config.toml
n_head = 4
qk_norm = false
bias = "qkv"
lr_mult_o = 1.65
Each number is 200 + 40 x the weight over its row's rms, rounded and kept within 0 to 999. Layers, rows and columns count from 0. The size before them is the row's rms in percent of the matrix's.

# layer 6 MLP up, 2048x512, rms 0.0858, rows 592-646, columns 0-127
096,129,166,223,187,204,146,269,123,205,201,170,211,217,204,175,224,114,191,226,253,226,225,222,206,190,224,264,250,183,176,197,141,176,208,191,214,117,254,161,164,201,230,262,165,210,169,232,190,130,186,163,235,167,203,254,224,293,188,254,176,259,203,174,140,206,166,226,177,160,166,228,217,177,183,232,218,194,157,169,193,175,200,132,207,143,177,271,199,174,189,192,189,136,173,214,202,205,220,211,193,212,181,223,211,250,252,244,183,235,190,193,179,177,257,203,176,316,196,144,176,210,233,227,229,278,186,185,205
103,178,175,192,198,237,171,195,157,138,229,188,269,241,165,169,208,225,302,239,247,188,254,205,201,206,168,233,132,247,210,204,258,251,179,224,262,184,269,219,173,200,247,155,222,219,181,221,262,250,148,206,158,175,261,175,201,237,116,213,181,220,181,194,183,252,155,102,180,223,202,198,174,170,179,179,186,162,221,224,195,182,250,218,286,127,161,224,208,194,200,200,194,203,258,224,215,215,190,214,243,239,222,278,247,187,288,165,148,180,213,162,184,181,268,252,178,174,176,177,156,239,208,146,235,217,260,161,269
089,225,246,289,208,266,111,239,111,172,240,190,184,207,277,266,218,232,237,164,216,219,166,217,246,221,231,201,192,205,232,116,194,128,203,298,269,196,161,219,159,273,189,218,213,170,190,233,195,173,253,190,211,200,220,207,180,153,225,220,196,237,192,171,198,153,220,253,276,192,168,150,188,138,243,153,161,205,210,121,192,174,129,164,235,162,128,185,235,221,190,283,218,233,306,178,167,201,200,164,114,177,252,114,191,165,146,198,251,151,178,183,127,218,253,244,176,195,182,210,212,213,174,188,218,229,161,211,163
105,286,222,222,221,204,151,195,228,217,169,161,222,170,142,244,189,209,226,234,188,94,191,144,154,182,274,251,204,204,143,195,161,199,232,229,151,247,199,227,184,160,175,207,183,219,262,247,185,151,232,230,220,189,231,223,207,161,248,253,243,176,266,226,267,116,145,222,171,210,200,116,234,254,232,141,221,157,232,239,205,209,219,133,281,213,237,233,240,132,253,215,106,227,202,170,161,202,237,178,192,234,227,174,135,235,246,228,210,223,285,208,239,255,210,243,128,168,198,209,254,194,259,209,281,226,190,214,249
103,195,210,127,160,149,219,185,155,204,187,185,148,210,118,199,149,166,272,83,180,157,153,143,245,214,168,238,140,200,177,238,186,280,166,224,200,213,227,168,242,194,138,236,258,172,220,199,266,177,219,187,252,216,184,216,192,182,168,227,109,241,239,238,233,274,172,201,168,210,246,174,152,230,211,211,171,247,238,151,243,158,215,175,181,223,168,194,179,137,190,155,214,162,250,231,199,205,252,171,237,251,227,191,162,241,149,203,139,162,203,244,215,144,190,226,190,165,186,73,183,244,138,191,183,247,200,200,186
103,255,210,139,189,235,161,225,175,225,188,201,202,199,237,205,191,172,198,212,234,134,163,199,181,192,228,223,305,215,227,173,184,235,247,187,266,178,112,209,118,241,193,212,125,244,130,176,152,214,174,294,226,148,142,111,155,123,203,187,217,182,198,207,227,280,220,154,225,193,169,174,113,231,255,189,258,227,150,164,228,198,194,181,186,161,181,273,233,168,201,230,170,180,161,293,206,298,277,138,222,200,244,219,193,222,192,247,182,187,192,204,237,215,135,162,233,162,190,259,226,144,215,258,176,175,243,227,186
096,270,236,118,231,179,219,195,223,236,149,161,237,192,184,225,254,191,167,234,320,206,152,239,157,110,209,172,119,229,185,219,187,164,227,182,207,150,211,169,252,237,207,247,141,234,202,241,165,182,191,196,187,197,223,286,208,225,207,153,253,129,128,306,199,195,241,166,229,218,211,222,281,116,174,186,210,223,218,181,175,150,222,201,154,244,147,202,176,135,182,209,138,160,230,274,211,243,179,169,215,211,116,165,176,155,214,228,212,192,176,251,179,176,197,252,231,170,149,228,204,276,219,215,236,208,223,224,188
106,283,219,147,177,276,194,258,190,167,156,174,163,176,256,224,229,166,178,187,187,223,134,212,172,124,131,130,212,190,211,177,252,157,165,223,212,195,188,174,189,289,145,159,243,184,280,193,197,102,228,218,262,132,209,211,171,224,188,158,155,181,200,249,151,135,195,273,198,162,171,173,237,208,171,199,205,293,166,198,149,148,155,178,217,166,172,255,285,241,190,277,176,224,181,248,201,249,232,122,209,195,217,187,211,162,217,171,134,195,141,181,129,225,178,274,255,262,184,198,237,117,161,237,177,212,196,246,278
106,253,214,298,95,148,161,227,254,152,224,149,190,206,228,193,187,270,223,238,216,171,225,212,214,159,200,210,139,183,225,176,231,211,213,302,197,201,182,194,172,153,264,225,215,231,154,219,285,198,216,219,230,232,210,257,258,106,236,194,151,251,205,163,193,141,267,183,171,176,192,185,183,238,175,240,273,167,177,213,226,222,189,186,254,259,169,184,192,217,253,235,229,262,264,250,245,163,219,198,257,262,162,120,200,188,196,281,204,188,222,239,226,202,125,120,218,142,236,201,182,242,191,164,153,171,220,160,164
102,219,267,265,162,280,250,220,144,128,237,205,207,244,127,238,239,241,205,241,150,186,176,259,220,171,198,178,187,200,233,226,156,162,226,256,193,193,254,229,241,160,155,248,206,209,202,172,199,234,253,214,212,201,231,211,264,210,178,290,160,260,212,232,170,199,234,124,235,218,152,198,198,185,132,176,161,244,212,296,167,219,184,154,148,171,158,207,221,244,241,159,161,246,171,209,224,209,150,190,212,164,160,183,200,208,250,237,268,215,232,161,244,184,186,268,192,209,173,230,211,203,219,165,218,222,258,227,236
103,246,143,241,203,214,208,91,219,132,218,174,199,169,219,240,245,204,178,220,182,190,227,167,182,185,160,150,222,209,287,165,249,150,156,211,178,253,148,205,212,246,154,232,183,128,239,211,231,171,181,277,206,190,209,191,95,196,253,229,147,160,178,161,192,207,175,164,228,257,150,234,160,216,145,223,180,157,220,317,215,203,167,133,168,195,223,235,161,238,203,132,172,157,204,238,117,254,219,235,129,122,196,236,193,227,297,196,215,163,242,180,262,129,170,172,183,174,249,127,141,266,205,211,175,207,175,267,173
097,189,175,197,118,241,159,247,212,276,185,213,176,171,275,234,124,198,204,220,231,211,258,206,212,164,198,218,209,201,281,159,221,199,162,180,194,178,183,228,188,177,193,253,163,236,172,270,150,126,164,289,197,162,210,231,216,168,216,241,117,188,223,253,239,181,217,159,237,134,192,218,210,204,138,225,284,268,184,243,224,229,160,282,193,148,202,267,202,241,169,169,223,238,170,212,230,154,208,224,233,203,224,218,213,291,248,171,184,192,228,195,225,201,219,194,191,199,132,205,196,173,176,250,265,194,195,120,151
102,242,187,157,221,208,161,273,203,262,156,198,169,128,195,217,175,297,222,165,157,240,181,145,229,222,140,197,265,301,172,207,151,221,241,226,190,202,180,238,183,160,182,162,154,238,212,164,193,195,289,145,240,179,226,227,225,240,213,190,202,215,198,170,230,181,123,196,201,212,200,251,232,227,138,191,121,199,141,244,238,184,235,235,209,171,202,126,201,215,282,215,207,208,212,196,119,169,203,175,197,273,229,176,218,268,256,187,198,152,223,239,235,288,160,155,188,178,200,218,196,255,152,218,169,208,212,230,234
102,168,148,177,193,186,211,279,210,201,200,238,240,204,154,149,202,130,212,190,240,183,217,197,247,198,200,163,251,154,163,168,236,288,226,218,171,169,230,209,257,264,239,200,239,243,182,226,271,222,188,166,153,84,160,233,188,219,199,267,174,199,208,221,110,174,175,166,291,268,228,207,164,272,181,203,172,230,220,278,252,181,149,203,215,180,181,195,176,99,246,206,134,216,212,225,203,186,176,224,173,225,186,199,162,217,202,238,170,164,211,142,191,256,220,252,222,153,231,194,158,150,145,282,234,224,221,184,203
099,170,306,251,212,134,154,129,154,256,145,168,220,200,223,177,178,206,142,217,178,164,197,170,208,168,222,208,268,155,206,206,232,180,186,203,259,218,179,218,280,214,203,244,168,210,256,168,145,216,228,207,175,110,240,304,222,235,231,157,200,186,156,220,219,224,155,172,196,179,146,163,239,238,227,176,189,174,208,271,187,259,217,124,104,210,262,159,141,213,204,239,203,186,204,231,168,187,191,182,196,180,254,213,205,255,236,195,114,160,287,235,167,230,227,229,179,199,217,235,189,136,244,142,242,232,156,256,270
100,197,243,207,112,181,201,278,142,217,195,191,285,167,147,184,167,183,203,149,245,172,177,202,215,244,189,173,131,269,226,180,162,164,233,229,147,186,268,155,236,88,186,232,227,137,207,125,162,192,173,208,211,199,215,256,198,254,215,305,244,250,195,129,289,177,184,135,168,231,215,269,203,228,184,209,236,217,239,268,269,210,168,217,202,170,221,223,170,237,188,143,179,246,211,204,204,149,180,234,229,215,210,242,248,175,241,182,223,171,197,225,163,196,183,182,191,207,181,206,178,222,244,222,208,218,224,194,241
106,223,113,197,305,234,228,158,182,184,198,174,228,204,221,252,219,223,210,252,160,265,204,146,184,147,202,218,254,171,230,213,197,219,248,220,276,232,193,229,203,252,208,144,216,250,154,139,232,157,215,152,294,184,180,185,182,259,269,127,153,224,282,187,258,227,283,187,193,191,174,219,222,170,177,220,283,196,177,182,207,192,210,162,202,75,220,181,268,202,210,191,190,245,180,134,128,205,254,209,156,183,132,170,202,123,223,235,145,263,182,165,251,174,163,280,193,195,130,261,191,222,246,198,268,213,183,191,172
108,126,230,229,262,149,162,199,298,164,210,205,181,181,223,187,237,200,237,180,151,178,180,157,193,182,267,197,182,188,183,181,177,210,194,182,182,180,193,167,206,206,255,188,168,238,187,188,165,135,250,182,158,268,214,205,192,197,262,170,191,170,154,160,124,169,176,190,150,87,218,247,209,134,185,227,203,224,240,214,147,220,165,261,181,184,175,214,121,166,233,240,179,161,246,220,159,240,212,182,188,241,136,151,200,189,138,147,173,150,183,238,169,227,206,307,255,237,192,131,203,191,183,166,239,131,156,215,213
101,185,191,246,190,146,115,128,233,239,202,205,190,181,196,146,200,172,210,182,184,240,240,216,197,242,226,221,274,227,176,239,133,215,144,200,232,216,240,193,231,97,231,206,228,229,128,194,283,199,228,195,287,220,168,132,213,182,196,155,245,270,243,211,229,178,149,200,186,207,193,208,147,166,208,242,180,116,157,194,185,257,218,274,190,200,112,188,244,252,143,290,211,213,164,300,182,242,188,266,213,168,230,179,199,251,221,132,215,188,240,175,163,280,188,271,204,216,214,245,169,219,211,224,182,143,174,246,174
088,244,198,237,153,197,232,127,198,234,200,158,138,234,217,152,289,175,231,204,162,196,265,168,207,270,270,211,217,185,166,266,200,155,252,158,239,182,239,256,191,238,202,153,232,211,200,208,205,189,120,239,230,191,244,182,256,181,214,180,216,265,255,191,260,163,173,196,164,188,252,141,191,234,165,200,196,198,173,187,167,52,191,290,234,163,184,150,250,228,193,223,155,239,152,200,164,141,182,242,191,170,220,163,202,190,219,244,217,232,166,204,218,202,129,260,165,188,235,254,205,255,219,245,164,278,233,253,234
105,250,235,230,221,250,208,264,147,222,165,179,218,235,190,201,157,146,228,129,215,226,147,245,151,185,167,138,212,211,166,183,152,226,176,275,207,246,221,208,187,206,244,166,240,193,229,158,164,201,225,174,200,247,138,164,235,191,232,232,204,186,174,226,241,194,260,156,248,200,213,204,217,236,252,210,197,263,191,237,133,144,233,189,209,242,254,227,235,165,201,168,267,174,245,126,217,248,204,193,165,215,194,196,124,244,206,159,248,151,140,118,272,157,264,175,158,237,183,213,315,210,216,138,120,263,211,174,208
102,53,188,255,222,178,251,256,139,238,185,197,198,207,194,251,187,191,238,230,210,238,255,212,225,159,192,188,268,222,264,159,258,206,165,113,246,166,228,185,195,248,209,139,205,196,160,204,192,171,141,225,169,182,201,170,237,168,162,180,199,166,349,186,247,227,171,186,220,204,214,189,217,200,203,199,155,146,268,196,208,233,190,215,172,211,154,245,168,239,198,287,219,154,228,167,280,234,181,208,164,200,262,225,278,204,216,257,187,200,201,165,155,195,236,132,225,224,216,75,221,192,181,261,226,206,138,184,205
099,227,183,154,276,243,297,184,75,160,141,234,136,216,238,239,109,212,232,221,145,175,196,209,207,195,179,200,230,131,217,229,222,239,212,273,271,203,201,87,189,223,194,169,212,204,111,223,176,260,163,149,201,183,217,174,250,248,196,222,259,183,240,199,236,139,131,151,187,207,161,204,236,189,269,240,210,157,247,244,97,129,187,194,154,212,231,222,210,202,143,229,233,214,215,187,202,214,186,139,180,199,230,228,164,198,180,215,202,223,273,193,160,159,205,186,258,205,290,192,217,221,256,149,179,258,218,262,176
087,180,218,180,185,187,206,102,184,114,123,255,156,230,159,183,212,213,208,180,192,180,223,174,183,225,208,181,144,152,160,206,233,217,177,147,183,211,220,135,228,212,197,240,169,205,159,158,209,161,258,159,232,188,181,214,198,173,224,226,205,225,206,235,126,176,184,289,217,227,236,202,212,190,178,229,222,220,169,143,191,148,217,159,179,168,218,315,144,179,217,235,217,293,178,247,150,240,119,235,225,187,225,193,210,112,225,195,150,135,236,260,185,200,240,236,204,206,153,194,163,170,132,188,202,181,197,150,189
106,199,191,182,225,162,225,199,186,175,232,282,167,162,162,270,156,171,254,144,192,199,190,250,190,227,234,167,156,233,143,88,232,188,205,189,257,187,217,204,197,143,236,220,193,238,236,261,193,183,103,246,204,167,166,225,236,108,289,147,143,240,240,201,223,228,222,152,205,181,200,201,233,177,146,252,116,126,154,180,184,192,228,170,246,158,210,226,169,172,220,198,202,174,196,174,264,197,163,238,194,145,146,194,218,179,189,208,210,248,285,262,170,191,224,245,214,200,221,204,244,154,199,182,219,215,204,236,188
099,189,187,219,181,261,184,207,174,173,232,157,248,147,225,174,184,203,227,162,211,154,137,109,204,184,233,155,238,141,274,254,176,205,201,183,235,245,227,202,181,148,205,225,165,107,190,197,161,273,177,139,158,120,219,264,166,196,230,163,195,188,200,210,204,105,247,231,118,145,239,192,169,218,266,154,190,227,312,202,233,164,168,221,219,258,230,158,189,176,182,138,154,220,214,176,144,197,217,174,207,209,213,247,220,296,223,147,226,120,155,211,187,200,272,221,238,177,204,263,262,200,177,224,199,246,191,191,166
100,176,149,186,165,181,139,262,188,166,237,138,234,138,217,233,228,130,168,136,144,218,224,197,205,228,253,163,165,244,236,173,247,155,243,196,167,254,238,202,228,213,210,247,165,199,174,188,188,190,194,191,176,172,173,196,222,161,205,212,158,210,147,224,174,217,247,233,149,266,166,206,178,260,224,276,265,198,214,234,230,204,256,262,146,229,186,174,162,253,226,205,246,232,201,241,230,218,183,264,240,276,139,129,223,212,178,120,147,176,208,155,182,174,219,181,177,169,178,143,143,164,223,172,202,198,187,205,283
102,170,160,241,229,205,197,236,237,184,149,208,196,245,159,208,177,228,165,216,265,203,160,188,172,238,261,168,194,159,189,215,211,268,171,161,222,152,169,215,243,223,227,200,251,172,270,158,207,246,192,187,210,188,214,175,191,80,263,184,204,164,182,103,263,236,205,168,185,201,216,262,213,153,220,207,197,201,272,209,242,196,245,180,152,172,223,280,203,213,152,174,199,190,241,226,201,202,132,152,257,214,215,177,231,104,124,145,194,172,185,266,310,201,191,226,196,191,223,191,210,149,195,144,176,244,229,210,262
095,232,116,213,200,150,214,179,241,219,263,118,199,221,261,141,187,229,237,213,147,217,213,264,237,219,187,248,193,136,180,145,182,224,301,198,222,249,238,215,180,242,207,161,161,190,218,229,191,173,195,189,172,181,234,220,182,133,205,197,157,219,300,217,202,152,180,176,217,177,135,193,204,238,142,288,151,249,176,205,133,199,228,227,159,167,158,186,195,148,253,102,203,168,198,115,247,205,155,220,221,165,220,189,218,228,224,194,237,141,234,209,160,201,161,199,172,249,169,200,199,228,185,190,149,164,168,209,226
101,280,270,210,159,233,128,174,234,203,184,240,205,199,148,230,207,217,194,230,149,213,257,277,167,209,198,172,165,209,196,189,183,155,202,249,195,138,149,176,231,182,223,166,192,198,152,207,179,230,243,185,244,235,231,226,153,270,171,282,173,177,182,196,223,217,295,131,210,214,201,179,139,186,168,163,145,219,172,165,248,273,220,203,166,149,146,198,176,212,112,213,275,176,158,184,208,211,151,237,199,212,205,140,170,252,196,147,164,230,206,220,201,287,153,182,235,241,171,239,76,177,200,220,166,98,167,198,174
102,180,122,224,243,210,138,257,218,194,248,178,161,236,256,242,209,233,166,189,224,178,180,186,235,171,165,221,201,276,187,242,171,220,191,169,186,172,207,204,252,187,224,233,208,236,217,256,196,213,222,207,217,180,222,228,210,196,211,206,211,208,137,226,170,204,179,199,209,212,204,105,235,205,187,113,224,178,111,127,221,223,126,145,189,142,252,192,164,232,223,169,208,193,180,200,134,227,243,221,205,221,206,236,241,232,323,223,222,223,201,172,228,204,190,244,152,264,151,150,305,246,184,205,212,231,153,280,218
091,181,284,233,226,209,199,131,158,237,151,177,188,245,174,181,224,211,144,280,230,184,203,220,188,141,186,226,297,213,234,172,195,184,188,151,192,225,212,253,166,221,231,303,304,188,148,204,189,131,151,146,248,199,176,256,168,264,207,195,248,192,221,219,198,181,197,181,165,178,184,177,215,227,195,248,164,170,220,227,180,192,210,206,136,231,172,151,287,222,148,156,203,227,138,158,251,207,150,226,229,216,209,184,201,207,221,230,180,225,198,226,248,186,138,225,165,190,182,292,174,211,132,225,195,256,197,157,295
103,205,189,231,252,237,145,155,216,178,272,223,237,241,157,255,241,164,193,174,236,199,243,221,239,177,238,222,234,208,203,201,189,213,190,259,142,141,175,258,176,214,196,152,165,104,252,180,203,276,240,176,226,158,195,217,194,208,163,261,188,245,217,216,257,158,235,211,122,235,195,239,198,163,227,219,197,217,166,254,269,222,219,187,234,199,209,117,203,257,171,212,194,179,211,124,242,181,241,190,265,231,231,136,197,279,229,267,257,221,280,227,179,264,271,184,162,175,179,192,212,168,148,181,153,249,151,212,299
106,182,207,192,231,211,105,202,260,141,245,238,259,174,284,208,231,259,214,191,142,251,173,249,188,231,259,259,230,221,179,206,145,201,229,189,195,203,242,189,206,187,221,177,180,172,178,149,219,203,228,251,211,269,268,279,165,195,169,237,168,228,236,203,172,212,236,237,110,177,224,185,185,174,248,207,152,217,160,158,231,182,173,156,196,157,178,182,211,253,141,122,197,190,194,263,262,203,203,228,183,241,234,237,162,268,249,270,276,189,203,192,229,165,225,227,246,299,182,208,233,163,246,197,208,191,163,258,154
102,199,218,223,228,227,228,189,197,207,156,200,210,193,210,292,274,291,142,158,282,132,179,213,246,247,236,217,174,256,187,79,201,236,159,233,181,193,204,292,205,251,211,117,168,222,155,161,220,135,205,252,153,153,206,240,247,185,154,186,213,237,230,115,225,219,230,202,187,216,224,203,204,214,228,174,216,184,226,214,211,214,232,146,194,280,134,172,159,231,213,160,188,239,195,149,277,198,189,151,146,117,215,258,200,189,251,179,282,155,229,140,162,157,174,244,217,106,168,182,236,212,242,219,180,172,211,192,209
102,235,259,273,226,210,173,234,174,201,201,254,193,187,222,219,164,195,173,177,104,217,201,203,180,207,121,215,182,203,234,156,208,226,96,177,179,261,210,224,297,149,283,187,235,152,251,179,196,224,160,145,204,154,195,185,218,225,114,224,187,234,139,183,216,173,228,186,190,210,214,246,92,151,234,165,246,213,175,202,109,177,237,218,144,243,208,138,208,229,182,215,271,228,181,184,245,222,230,214,232,207,286,171,224,186,225,163,217,231,186,169,200,214,234,143,167,181,188,123,203,193,303,207,260,105,135,207,211
098,185,202,233,185,145,229,204,215,257,159,221,248,187,187,231,121,225,184,145,237,220,171,146,162,197,275,195,207,185,228,276,250,167,214,279,129,132,296,185,210,210,154,241,161,192,140,224,141,178,235,143,161,193,240,169,108,128,225,193,142,144,178,254,219,247,174,215,172,176,201,218,196,205,95,233,98,214,206,218,224,232,216,248,159,209,149,249,165,195,184,236,169,165,174,212,221,343,275,227,216,271,126,168,262,243,227,204,201,90,189,102,211,173,288,200,227,221,205,145,196,210,233,249,238,217,174,186,165
100,279,247,113,159,247,167,214,174,135,242,107,173,205,272,276,190,166,202,204,182,234,167,256,171,203,260,192,230,231,251,206,274,164,194,269,245,138,130,267,218,130,240,237,144,212,193,237,182,273,206,203,225,288,169,171,204,198,194,181,146,156,122,198,308,253,227,206,186,117,168,200,198,238,240,214,156,237,176,208,150,189,260,228,207,186,220,201,242,163,181,221,206,260,181,182,143,209,221,259,159,175,135,201,201,208,189,218,243,139,210,241,172,193,199,210,163,280,235,193,260,230,186,191,203,224,291,230,254
100,190,158,199,116,234,194,204,209,228,206,205,197,204,158,188,250,197,175,207,139,225,200,209,200,181,205,166,132,143,220,192,175,202,232,245,128,251,167,221,250,156,161,143,196,234,207,198,178,199,93,213,218,179,230,223,183,251,168,239,191,153,215,143,160,248,200,191,204,241,189,194,192,193,211,259,174,231,140,189,279,211,233,178,182,224,205,155,221,175,220,243,220,243,209,160,107,216,185,227,224,150,161,207,179,144,205,208,230,188,173,150,251,164,210,258,198,195,215,199,253,200,198,227,114,159,268,143,235
105,242,137,274,214,270,237,224,250,212,211,171,313,226,254,172,192,240,176,169,174,172,218,149,215,216,174,172,211,234,263,221,132,163,237,251,135,156,214,124,241,190,222,240,145,182,111,214,162,223,166,123,173,161,164,79,201,252,171,169,226,204,158,195,223,115,157,184,173,174,176,169,191,205,284,153,209,232,202,117,201,168,283,214,211,210,145,276,206,50,200,222,208,187,195,244,182,178,240,167,194,244,175,219,156,159,100,173,194,206,181,182,216,148,172,236,215,183,269,186,147,146,265,109,144,181,187,216,199
094,182,186,194,183,265,263,147,242,161,104,192,184,238,162,176,191,177,235,211,226,163,201,233,247,200,225,171,195,273,183,209,201,174,222,184,130,171,255,196,287,185,235,196,150,188,210,232,134,244,212,193,184,219,146,293,198,214,230,149,201,234,240,176,198,127,210,201,165,278,245,220,203,153,177,192,287,197,169,153,247,221,142,147,193,127,232,142,255,322,227,244,194,211,173,226,213,255,242,218,176,289,214,202,155,218,140,195,155,226,185,190,121,237,174,268,244,213,201,172,177,161,183,150,230,218,196,177,178
099,188,173,135,211,223,228,185,182,119,260,158,234,274,166,181,316,173,174,172,153,240,229,252,240,107,244,240,207,245,216,223,222,262,193,197,263,168,160,249,178,179,73,135,215,211,218,211,233,205,184,206,200,227,219,213,225,180,186,197,149,198,175,171,216,214,215,221,151,217,219,187,171,195,116,204,209,288,260,145,195,202,176,280,258,159,194,230,198,165,130,105,187,246,252,254,215,263,160,239,236,280,197,184,181,160,211,224,157,243,183,139,200,167,258,190,206,230,205,179,151,210,178,256,133,203,163,159,211
103,210,171,153,144,210,233,159,210,281,171,150,234,149,192,130,173,177,180,262,260,187,173,272,230,223,192,158,205,219,230,139,194,217,179,116,161,222,247,240,207,192,178,235,185,227,156,193,248,142,133,215,227,203,138,187,236,248,207,193,238,168,229,184,132,171,172,174,269,255,254,235,179,151,234,143,263,260,169,245,175,239,196,185,245,184,280,215,261,183,176,299,124,221,200,251,187,161,207,205,235,167,161,184,142,181,225,166,215,198,160,230,191,151,119,230,232,230,219,195,223,164,238,226,219,172,227,249,178
100,114,209,208,200,192,164,155,152,215,209,182,198,128,213,236,200,123,148,171,166,170,252,263,176,193,148,191,181,189,224,86,257,209,241,158,162,227,193,182,257,214,201,188,130,267,170,183,169,225,174,228,122,180,198,171,174,184,245,169,173,142,129,159,192,226,226,226,174,247,196,204,106,209,200,244,278,235,217,201,151,208,223,232,205,171,217,177,205,209,231,180,184,186,172,171,213,236,242,136,241,131,200,193,159,220,168,237,275,213,203,227,261,180,168,194,208,214,261,122,199,217,193,263,228,223,99,232,138
103,260,191,228,151,195,175,144,271,223,260,261,175,203,147,225,196,227,240,173,203,185,245,205,183,228,233,203,221,180,206,229,130,232,221,238,209,216,195,169,281,249,234,203,166,220,176,190,224,221,207,190,253,227,235,293,139,252,227,201,184,167,224,269,185,220,166,241,182,118,108,186,268,233,264,237,218,214,234,168,261,195,255,193,249,310,223,211,212,194,247,216,161,166,179,267,206,172,175,215,196,210,133,150,237,152,246,217,229,222,228,218,232,185,188,255,206,170,163,173,246,292,159,215,274,159,156,162,224
096,74,122,76,133,283,271,253,210,230,169,148,212,188,189,189,194,170,191,243,179,216,224,247,198,114,185,202,212,256,230,136,141,179,186,265,198,200,181,204,210,239,191,214,182,134,184,258,225,201,157,174,203,174,209,236,239,240,258,192,211,200,262,238,247,202,230,131,199,216,182,227,130,145,182,127,252,209,200,245,166,170,198,152,224,162,199,246,240,137,221,163,242,139,192,137,198,184,135,198,236,211,208,177,195,90,267,211,205,155,184,231,136,144,179,191,290,192,171,127,144,158,203,182,165,256,196,204,187
102,157,114,185,167,152,202,283,181,213,178,139,240,247,211,147,212,220,200,217,210,132,159,177,219,163,179,204,214,177,210,208,279,204,197,247,226,152,272,217,217,193,141,230,131,201,144,123,254,221,221,171,143,197,198,227,206,197,178,237,198,208,198,222,195,249,161,210,215,157,196,219,173,179,230,216,172,272,276,250,198,151,207,187,218,189,213,172,237,238,120,204,196,145,193,248,248,190,223,211,208,227,181,232,181,189,188,121,190,175,238,183,199,231,230,176,243,172,156,165,131,235,176,250,226,238,160,242,267
101,258,227,196,186,183,254,135,191,174,161,194,191,275,215,237,198,173,126,162,145,211,177,192,212,216,251,195,196,197,179,182,248,179,189,304,141,181,176,178,226,195,135,202,245,164,265,143,192,171,207,194,207,213,132,196,210,257,152,171,222,221,264,210,192,222,206,158,192,243,176,196,226,196,232,149,189,211,180,246,174,184,209,278,176,203,141,228,209,192,136,136,152,194,203,265,242,161,202,215,251,187,151,321,172,205,144,281,118,237,183,280,201,234,148,127,187,123,181,136,185,227,201,199,268,156,194,169,240
101,233,199,158,211,198,199,231,169,279,280,231,186,181,196,173,199,216,216,203,201,167,179,187,206,249,211,179,187,172,211,128,183,215,197,125,167,200,200,201,198,264,195,194,247,224,215,169,149,264,110,170,200,200,204,213,166,185,253,147,202,189,198,155,229,206,209,175,191,152,159,164,182,226,192,227,184,134,192,218,214,221,163,132,185,181,224,192,160,209,235,150,220,154,225,70,164,249,210,252,233,155,166,106,202,158,194,248,236,177,222,174,172,104,177,261,198,161,243,160,236,156,222,160,171,146,203,160,199
103,249,209,142,176,221,295,194,142,241,178,188,207,137,197,138,199,163,200,229,171,179,160,210,175,137,213,234,257,204,216,255,160,185,210,290,189,202,167,170,141,212,243,224,175,183,184,236,153,169,144,140,290,167,187,260,222,269,190,173,204,208,231,222,164,189,214,216,173,176,219,142,201,245,169,224,158,253,105,88,192,246,196,247,246,231,168,153,194,225,155,189,220,198,221,273,208,134,189,236,243,208,176,287,200,204,194,207,227,203,99,272,217,249,224,174,168,227,189,193,247,205,222,175,165,191,262,181,204
099,193,187,219,207,205,175,207,181,176,291,213,199,272,145,197,226,238,274,274,193,211,189,193,64,177,178,209,201,249,152,215,147,198,211,181,183,215,195,212,180,167,196,179,205,203,209,141,206,235,152,160,199,207,177,273,213,199,241,145,198,110,169,184,202,211,253,155,177,196,218,160,156,236,205,143,250,248,250,124,206,228,227,140,222,175,171,219,204,326,187,206,258,161,224,163,210,215,136,198,207,172,176,249,204,226,154,208,210,233,143,186,139,264,233,207,246,192,146,226,252,228,219,176,167,275,244,171,242
093,270,213,266,193,171,234,194,179,255,205,196,245,159,84,248,215,187,169,110,216,206,213,231,211,222,232,133,204,204,173,187,149,128,250,248,202,182,171,184,257,164,225,267,215,173,121,203,236,225,222,245,235,236,170,218,180,179,238,171,152,217,130,159,184,206,211,195,105,191,155,239,231,187,244,220,164,229,201,164,183,206,271,185,249,229,181,272,232,219,138,176,229,214,229,156,108,202,148,237,172,205,162,224,224,164,161,170,272,205,265,248,222,120,241,256,227,284,259,188,163,218,245,262,130,243,158,215,132
100,165,285,140,216,185,110,236,263,223,175,239,176,173,221,250,77,196,177,174,182,233,197,196,149,154,206,241,143,215,202,215,182,184,189,168,222,143,213,106,177,173,182,303,174,232,180,199,155,175,182,169,232,244,165,205,128,155,170,173,175,149,250,194,257,255,229,166,182,219,172,149,209,180,213,256,207,176,175,277,260,228,206,222,185,228,206,186,190,176,248,183,220,217,183,190,204,173,291,116,216,210,133,199,216,237,192,202,215,144,228,201,278,257,249,195,265,234,263,148,175,162,197,203,174,143,223,153,224
099,177,145,125,116,199,209,166,168,186,184,229,190,208,200,200,143,259,244,220,146,211,194,208,181,190,130,178,213,194,257,120,192,183,205,147,266,191,105,230,160,204,218,260,259,192,195,200,242,207,219,225,202,194,225,219,215,154,148,170,224,231,165,243,220,248,266,235,193,202,221,150,92,243,241,243,129,162,227,146,270,209,268,193,217,314,200,202,204,227,213,258,280,155,182,254,204,169,186,215,266,221,194,283,205,295,216,154,163,177,214,207,179,230,183,150,161,194,217,136,190,163,192,228,170,179,191,205,259
106,107,230,217,148,273,208,249,214,95,115,213,200,197,163,227,276,237,181,220,177,241,189,179,214,186,188,272,161,210,213,239,188,183,216,249,234,179,205,225,181,197,231,191,179,187,277,252,164,217,229,152,188,156,223,184,216,191,188,188,116,180,215,271,256,251,155,227,258,248,247,166,212,234,211,170,218,199,238,193,242,259,233,265,129,194,141,225,188,242,207,85,237,209,179,147,126,137,154,238,216,273,184,208,222,261,184,204,268,192,183,234,136,230,207,148,180,190,258,205,167,269,230,149,165,212,179,188,153